{
  "n_layer": 23,
  "d_model": 256,
  "n_head": 2,
  "n_kv_head": 2,
  "head_dim": 128,
  "d_mlp": 704,
  "vocab_size": 2628,
  "activation": "swiglu",
  "norm": "rmsnorm",
  "norm_place": "pre",
  "norm_eps": 1e-06,
  "positions": "rope",
  "rope_base": 10000.0,
  "rope_fraction": 1.0,
  "qk_norm": false,
  "attn_scale": 0.0884,
  "bias": "none",
  "tie_embeddings": false,
  "parallel_block": false,
  "init": "uniform",
  "init_std_qkv": 0.0272,
  "init_std_o": 0.0,
  "init_std_up": 0.0272,
  "init_std_down": 0.0,
  "init_mimetic": 0.5,
  "optimizer": "muon",
  "lr": 0.00938,
  "beta1": 0.95,
  "weight_decay": 0.011,
  "lr_head": 0.00621,
  "grad_clip": 1.0,
  "warmup_steps": 200,
  "schedule": "wsd",
  "decay_fraction": 0.857,
  "decay_shape": "sqrt",
  "final_lr_fraction": 0.1,
  "batch_tokens": [32768, 65536, 98304],
  "seq_len": 384,
  "doc_mask": true,
  "train_tokens": 511300000,
  "steps": 8011,
  "dataset": "wikipedia_en"
}
Each number is 128 + 32 x the weight over its row's rms, rounded and kept within 0 to 255. Layers, rows and columns count from 0. Numbers have three digits each. The size before them is the row's rms in percent of the matrix's.

# up: layer 20 MLP up, 704x256, rms 0.184, rows 573-589, columns 0-127
# down: layer 20 MLP down (transposed), 704x256, rms 0.0663, rows 573-588, columns 0-127
# gate: layer 20 MLP gate, 704x256, rms 0.17, rows 574-589, columns 0-127
up573 103:119084168065090222124120132104112141174142106109131158129121123117090135077094053152118121062116097122113099151163087146166149142153127141138168085081069175146068196137126103129132083113190101156125141124112107161140158029107156157114086122107193132140114145141098108133115155138083106108133124100129138156100119141137103141086119107137110166136127114121101180126088066186140166118132
down573 095:125070159121173146117119071126078076100121127092173104116158087060103133092120165224210121129149118113109160124159114162066138096157091143118084147136101164108173105136063137079099097069143056143136129178127128141169093122123111133153121085114136119106137110144125153168120128112128136115110159170095160136127122109112144143156116144105151126178090128107107141112077144125123114138117
gate574 093:114125084174088164129103126114130170134129140126120093167175160141124191126108162110131189114126105131133122124117111140108153192148149150148122098107173112087107133141154139161123094207177115084172095131142137092131145109173126080159131136095113117089114102102112108109117163128156115039153137166114168089110183136110113132141131118105133124161133155100092113163113045056123154111226
up574 065:139191085103089145108093145087170167091110148150159105151150188174151179140078168152114163093112145144167108103093096101056152149128138132184132092097151154113123171161127167160154081181183158139171111158103122085163164175177138125121097109077152124108158118122106105093086143098140125083186090130148144078154164147143135127108173121144152106151124184147120151127125104153078135118207
down574 087:171179086072141089087159134133165115150088098070180059129087074114109135145122095196149121101128179176096130129153139143087093102149152062176145148100088153228119125064109144181152077063133157126103056127145116148152110173088100178092126107126169148125125141133115132159139129163150156145139119122134113176182103112185118118151185116118172105056110105107098143107164140155116100141133
gate575 094:093131103158073128213116114093154153155129156091067081163099094131156162066103150116119095114127130156103141147160094125108099108181117092154075119123129171103111141127132077134190113117141171084152076167124119119135133118136129097106121105197117119131061122160106126126106137086113149097145196154129048127127155080104148161133144044149144141128179184162101175122119113178138102113100
up575 096:109070126134097176157152118177113180124120078093056098148119071133093149090166099044169092085061141125143140138123122113144113077103111116149130090131130129117128189107094088113139086173163137108166093130141081057116127117165137098069156122104151131152108128159133220113116170034142126096093133166158071102109156099091143176135126155175130111089144138166135201193093127123139100078153
down575 092:124143132104139138132107134135095100143098125092131141147083103133149109072095162140109205146199171078154163133133142087128069115138094162148084126118133118136160169173158087066158122140152166077092155163163148132123085115124129152097169083119147106177133140150133099183092132130128085154136175178149126178125128124178077094106155125132158122186119176119139168110118095092168097135154
gate576 107:151124116153117185155130138168111126131130132190120135162099120105132107132164138090041118136127143117120126144092149162154099133114096157118101139161133152146120149072141183099112120152122086122156128124088160082115119176124123114123132115114134064112122157123131148142093145212157168156104170105129149174122133116148155123127105185117144105150092148085145056150176114067131124193079
up576 101:144186207140152164121111090187116121100115107122109117171157143140130061122148155141079109137055144065135146114152110181140099126131153133105139076098135104082144105146183133116091145119159126135126117170131126138132150168104136092092099055138131120087139127151101104064156097142103155150125149118101153068075172078120134079157064082149158097151128120107065066117144149166180153096131
down576 103:069144137168035131121088168096100146105121118144129151165155134166115140094161158147160114150166152144134109072171089112083088140100109077146156052136085164121099105098133083105115153157090113139079139109144114181084108119173183125201150118157122095163137145164142038153161149119157115059144142134112117121125120140202092124098120118078064178169091141097082098067107136163189150119119
gate577 094:088194139163093128126089166147088159081137159127112186209130150149107127119167119141107111112150138137108181083110105170146077172082135117131124102083128155153154121162100077151073126129096126156125207093137158122103156061127170111129120120122175107113112081159142156090088103084098093114087059125127165114183154179076133207125135134127126144108089135126130132137121115142183108214110
up577 100:172110119153141127108144155077095142111116089048116122136130163160075069155151171065058189162162141130120122120095168124172074151089116133123079117067212172149187101154110106114123109147141137085089135133068145107109130144094110116151117139114196165097081103054154170119158145147118102102078079176106185114112144071125067163117162139161116177105100155152122096133111147101072146158142
down577 102:108094127137121130139173137171119126153113099102151139153154184143134140083145081146110163127111111119146118160152110166143153152149132116116163195115126094162092120133147014144065118095153097208106162128133101148160104159153171143153124141123126084088153150128115081114120124175128108095172091157181081097108154143074115145108153125099094138138164167129137137162150093035131080125158
gate578 097:139107157086086102112190082100146095141119153176197100160110140077146089109157142135131146082170131110119146129143138092073057134136128084114129165146121115135123113080153087082103175134100091088152107159150126118110102186096187139168127181098126151155135141143109136211101170069121102151096170191082095112159116120091166123132061104124145090085151081089161144145090082180121159120171
up578 098:130126138163146127150150137184141072125133120158130080192049135152140163064131095187184129145143152056095038138122180142082152083111155055115139099160131065126077080142189155092143155094128142162160155119117148165181119085118148106128187120214149157103178150177107138150083127156100094115132145139149159147127099112095115104138121111100157154135116149143118128077165117130123164157096
down578 093:141145116121128074120166141085158148097144186163121180143145132176121118176128149121118092074130091182099135177138128070135083097130073141104103082112154076106180103140071173065078170119126108137138150124151178135115135117098078118154112116113108123058169124140150130195140131131163146130138114140129144132179131173189112181127069089113154102134126194118180173110124070174131133126145
gate579 099:098140121154136066122128174175135096065201151167117104075119092137114119170188157124150122096077100080125160178194138167149160080187125161143162105166139121139109156086120132103136047123193160118130125089060128114111112082092159142120142137171135146166123121130221144129158128096118118091128112133109168107140081085117124088163097174167134101113153126109123089132106165140135138084173
up579 095:099134073119114129086111121161096139134184191173124117134089109158106100108133165177117157107146138100187147144155151131114125139153139201185163149175123105144099173116064184116165160114194132138095135131098081177117126136116122095104123176158140109159115146135146148124163072127132127135114123155069103145165120157110122108130166150187163089122148158142141137161116117130117178081190
down579 103:174127141082160106105156144165144121145144200117124159113094114134129137111132094162139151138129099177075153042137130148114206111088100140138126142128105187157137123131112083113125147102113167111127114166104147095132101119083083145152105152087103102079113117158196123110153079087068125145097104069085107148163127199101169130175054136082045114128090133069172129149094120087119138108193
gate580 101:122109180118117153180160142113123137114098112134100109178117126143110160177075150109140155120100077118054115135160134177111150126142190111124135146057108131072192097112142141096037138173135086118169099099187085068147111094147118070150118132102129125113098184159139151064086074094143156140130146110127114105155074111159163130118137147099082180202101214138086111125147132102201113133142
up580 102:158152160132166153112166074100167137169103128103171099104124153145138170130120122157094113117098075144102099117175086066105142131160109108169126144125105153124063136081088075108078139177114098098142126097090119135085172055134121089137163137110137152089137115130098134168178109125125129182115090100118157230137166158142152101130129080120063126113087166161142073109150118172152140126050
down580 095:149145141119177167135138120121112142096156116086137054186199209153093120198095124082104107083122146092107116125090157076088151133130112150120178110135119098154097125097131149108101118173135145110131106085110128125073103111181083138117093090054133104114105117142066195091083114140114140194136121114102135128083107145084148115133149148121153120097088151133132137199166179184118095145129
gate581 103:163102098099211125159110132102171167162102150177138098155135193139127168157161121097135131143140084112159136120113135144105110065111136120063121066166114109131157156145143154114197230139129130113136095145100103102092134118089181106160139093105126125143173178138135157135103194149058145113150162133140152048095133160127152138158165163121148063155154147155087132105102086143093139154134
up581 102:073122140137146136101157151086167147101143153075103177196125073073130073139122114162141097164157048167109100171139151140149172119117134111213179105125184152143125169155123129132119070127079153175172181062086166099096209145103118100116173196112097111059098124171134141142182147161211125155134115125117101153135088130130084110131163060179083154121145166170142158145138113144182092089136
down581 098:079114116076134197147089146090186152140139164151143127133101146103169211122073074083129100126114137061119173112084117098132113073076134135135119157145131132081113136118152138126162060171150175156172173160170111149208153062156152095117158155138096162133129196126119113137187153145151139119175144130057122142080112112140193154144136118168132142112111094083187138126124060161105115127095
gate582 096:138126141148099103166079122101141117049123123069132162046144172125090157123077123085103117132142093095126132109055173083148167070105117079106113102101103094134176112141129123132148152123163173063166119057101166159187150121111127157149192091121113167128133147076125108122154113148137119148138098127154137085115171169123101111091139132094136053089138145167135104086111060129030136142153
up582 104:161153147105105145125082164126066130109147138140111101115126194149112150108102116149158068110156146123110183152202092151153099126109123103106130158104116119181163156106111168071087139128118141158179157132160107116114149141109124121147067160137126129089184101131156139137051118131124121196039110150136181118145083049120130144121143086181048153134093152091098152109143104096124141161087
down582 104:141157123103148134169111092123130164152195099071109195112110109128094109183151152098088071144177092115124110140098174125140147150117158166163125073144141116114113142142161108095091147144138155137117163086101111100100138110108158114081149065169099084116136112138100097099162157187095155089118087176180171103155118145133127163123068085148107098157068170139159123162041137099160119187113
gate583 106:182129117138147131094063148129117153120160113108180105127129128094120110090083131130159136155126143079201184137134126119148153088132129143154141180111152151164103081168077103100128128172156099199160110153186182079075133113095161182180161107114117149160131217128127132113136118079115165146135147154107154133131112169138129173168109131151092137144153111114146131128111121171127112102178
up583 100:153128076100171158149104120148186136098132189057112146150099102163120141070113152134100147112142131114106145075140171150086101168081061117085103097196096135097192109094101048118116142111119107145146143118155099111130142095183124191175111164105174140107095136137118100140173077153210146191132122168111060115130009171075111100161109153142100123150223125169138135074126110121112149062150
down583 105:134156137117151167117178198162151127187140180099166107166135114152095103194106144120102149113143108135076123136096154112115168163126143139082137116136152152117095110063205078161147105142094137132136151182177122118137149166103066198113130102183093136124160147101113173092152170216174155117136135150169125111081088150121115120148123143117093088116130112139121109079205165153165143152144
gate584 099:121109111145147115143199103113069145121152109121088107124095143114093140132107086153125122148125182082154137115095159120189101148059151068150132079119085170121061136149124096132183122141154203115113062127177141127111110129106124132153112127116158110122181162079166175165122150150145092082080118152168107100122143146091146111104125101139158179159094148098137198118112106089114117121157
up584 102:125102051144120121138107103076077086112149130107147157109088081194145175068071094153083109094141139093093158141098069107146124142169165142137101135160124108095079103118170112140175161127131102090110147129116144131089054141179114173155082101166119078104184088113159159126105163146146099100159105065112141155147138122096138096189125123134098185141112127116167070113096113079173135143100
down584 106:086093107095139156131140116161095162124165125098180130119142195097121151064178109157091110086109130143181151151180111062150172082171154111139171131154178108120158091158136084140138114136176170135169137159174110088144123218153171149190133208154098153110132127093091091163116166120156137071114182118105175114137185143127090096142177081074130135142148146194127133064106128191169106101133
gate585 101:159107108128070123134138116090165138141162051090088195177084078197077157134145133113140079137158097142140127122080113131108174141144098091119133089168115186179148132158098093089145120222132131165053133158104120103132124105101129150053129136140106105135130032141148095150151063105113107164136172157100143135110062111146112114119089114128186110165122110127103161133115152051053120105124
up585 098:154110043114100137114112149077119137158148099111120039112136099121152077177124093121111125163112192177118066147106090142162150160126122154158040115126167147094122157132186124105116081146152157158089166103102094104113084161142192167202135074095092104160077137115171187131130069089162119122117087129149140108089121110096072173224106114137156157117165192138145176127136116147131119202103
down585 097:109147109088153138112165172116089127166124128135175159103140144132168136121126132144167171107115135167086123131080113120053131199126093128131118117150158170163199118129157135127128153091134146168112125143176131119101155094104143114133155129128139117145091116133119089192049100172096126101111145136170189088093120080111163131166150150116132145119089224141098166110139103105123167062146
gate586 102:094113140159172145127168123119123112160122154135109138072148151097116144109175144174100138123124139137114141120119123155135118133112185179150165184084173160189135177103112148156145177157146130062123133153119123129133121162143175148140128145065163140114064091098110216184167082091122182162127126156154176074172175097119142061099152119136120146179089148127144085138097166179080148130145
up586 104:105128110126126168125126106184101153155144128104156078066133155120111174137140143137106152123114101154156180115137104147122164113094133175144148167154110153156161153101041203162170117153136108069131158161098119148149122129122135129189158067138179084149050107088142120161168162096162112158110138088095109084163109105052162078097166195128055112153127105118085113110147162165128131164128
down586 110:124164123148112114060163102136110136127126144101193125104176116135130086110126110124161064104091091101160206111109103128158140132159072185153086083148095114108080111151106098143175131081116142119140137180131139083117160153168156095133119124088124165146112159181126141125127058162091210137090117090126151093143122141106160112162121178181105162063102143139141181145096155130138181138126
gate587 105:093036147137129090064171096115140169120112059136090126145150136172146119039097132087170160117184072115129120155141093195135137161193169112110156148073054120123115165192168099139160077167081147156137121142121110113104169097065099140143140045106157170173137134180096185171145129203115086080141130112144067112145143111111125099157089107115150135114182135158144080113132180118106121177150
up587 101:150122134137133110034119080129142168088163078157137108107080156143131071157144112146180103114131107151095150128139115112080117154164137088139078124113114146144169124159112142139140147119137161091083162092053127115160128120134172146142147174074141166117170075128179102164096173162134153144061140188107137112108121098067173147131145153139162126102121146164126119142105149165125092138097
down587 100:143101127104159131120085096112148084098130136117100106128141117084098175140172119134142140103111142076063112139194139180091138164095096116130103053104089129207151141100112086118134105089092151103100090211102128131133121121124089077099080155127144084159047185160089147123125114137108078131085099146115111137149130155102172139140090126178237100102106089150175074099150122161095090146089
gate588 097:086105129130075137168136132118103093131111100181133088135082143125176126108117100122140140127115092125187080134053093165103117167064170155154107155161118183138096062133139043124170126109091156166131094136109157143100121125129130057114102114131106119121064140185089191098084096087160098105091119174168136137153136132124153128113147118115151148140132089075113107161075155080167064124095
up588 100:199114156055157152131140131128126186096161156157120136155141089130135077163124131130094146110113094127139150133092119135073161091141101152166122130165152052094114082148175098160125139149170107205172099160114126116215118120100146168189124100120173147198106142107086107110138094136121158126129136126149093186084123104137182087115102090120163180127103150123128125159069129115124115113170
down588 100:097081149142146126139095088187155092120138138134118155189173122113108166154141185124055125122082134166121167160129145120088124135105102115083203122139124154161153104103127069113135150149167078100129131168139155126082080086167103084148155086087121097161148128135105206096124135130162154156167104130081141119179124086138080122098061133121197169130101124114139048113161085143170107154102
gate589 103:097138117145117148106127111095167116106142137100111121180163144127078118102137128131132173121151096137103102103154101040076142068100112145144100136124142142162150090122159224148130126154121072165097117090173098115131136126190145138191054084072122103151159177115141116164054118198173125130153144105097098129146123145080152111164147098168118124143142127197161103147093119087148084194115
up589 104:129183194149144171044098104183087133108102167157176142089106122095112098140165155106129123121134089151092094155140131149142196126141149101094140113150163143138153108117138145122106139138150119130087086144102163115108101142121082118108095138160111123161097170169179128159157122111142111144136153138133156178133129140118112149113134144169105052135159111083176134175152071157130100122157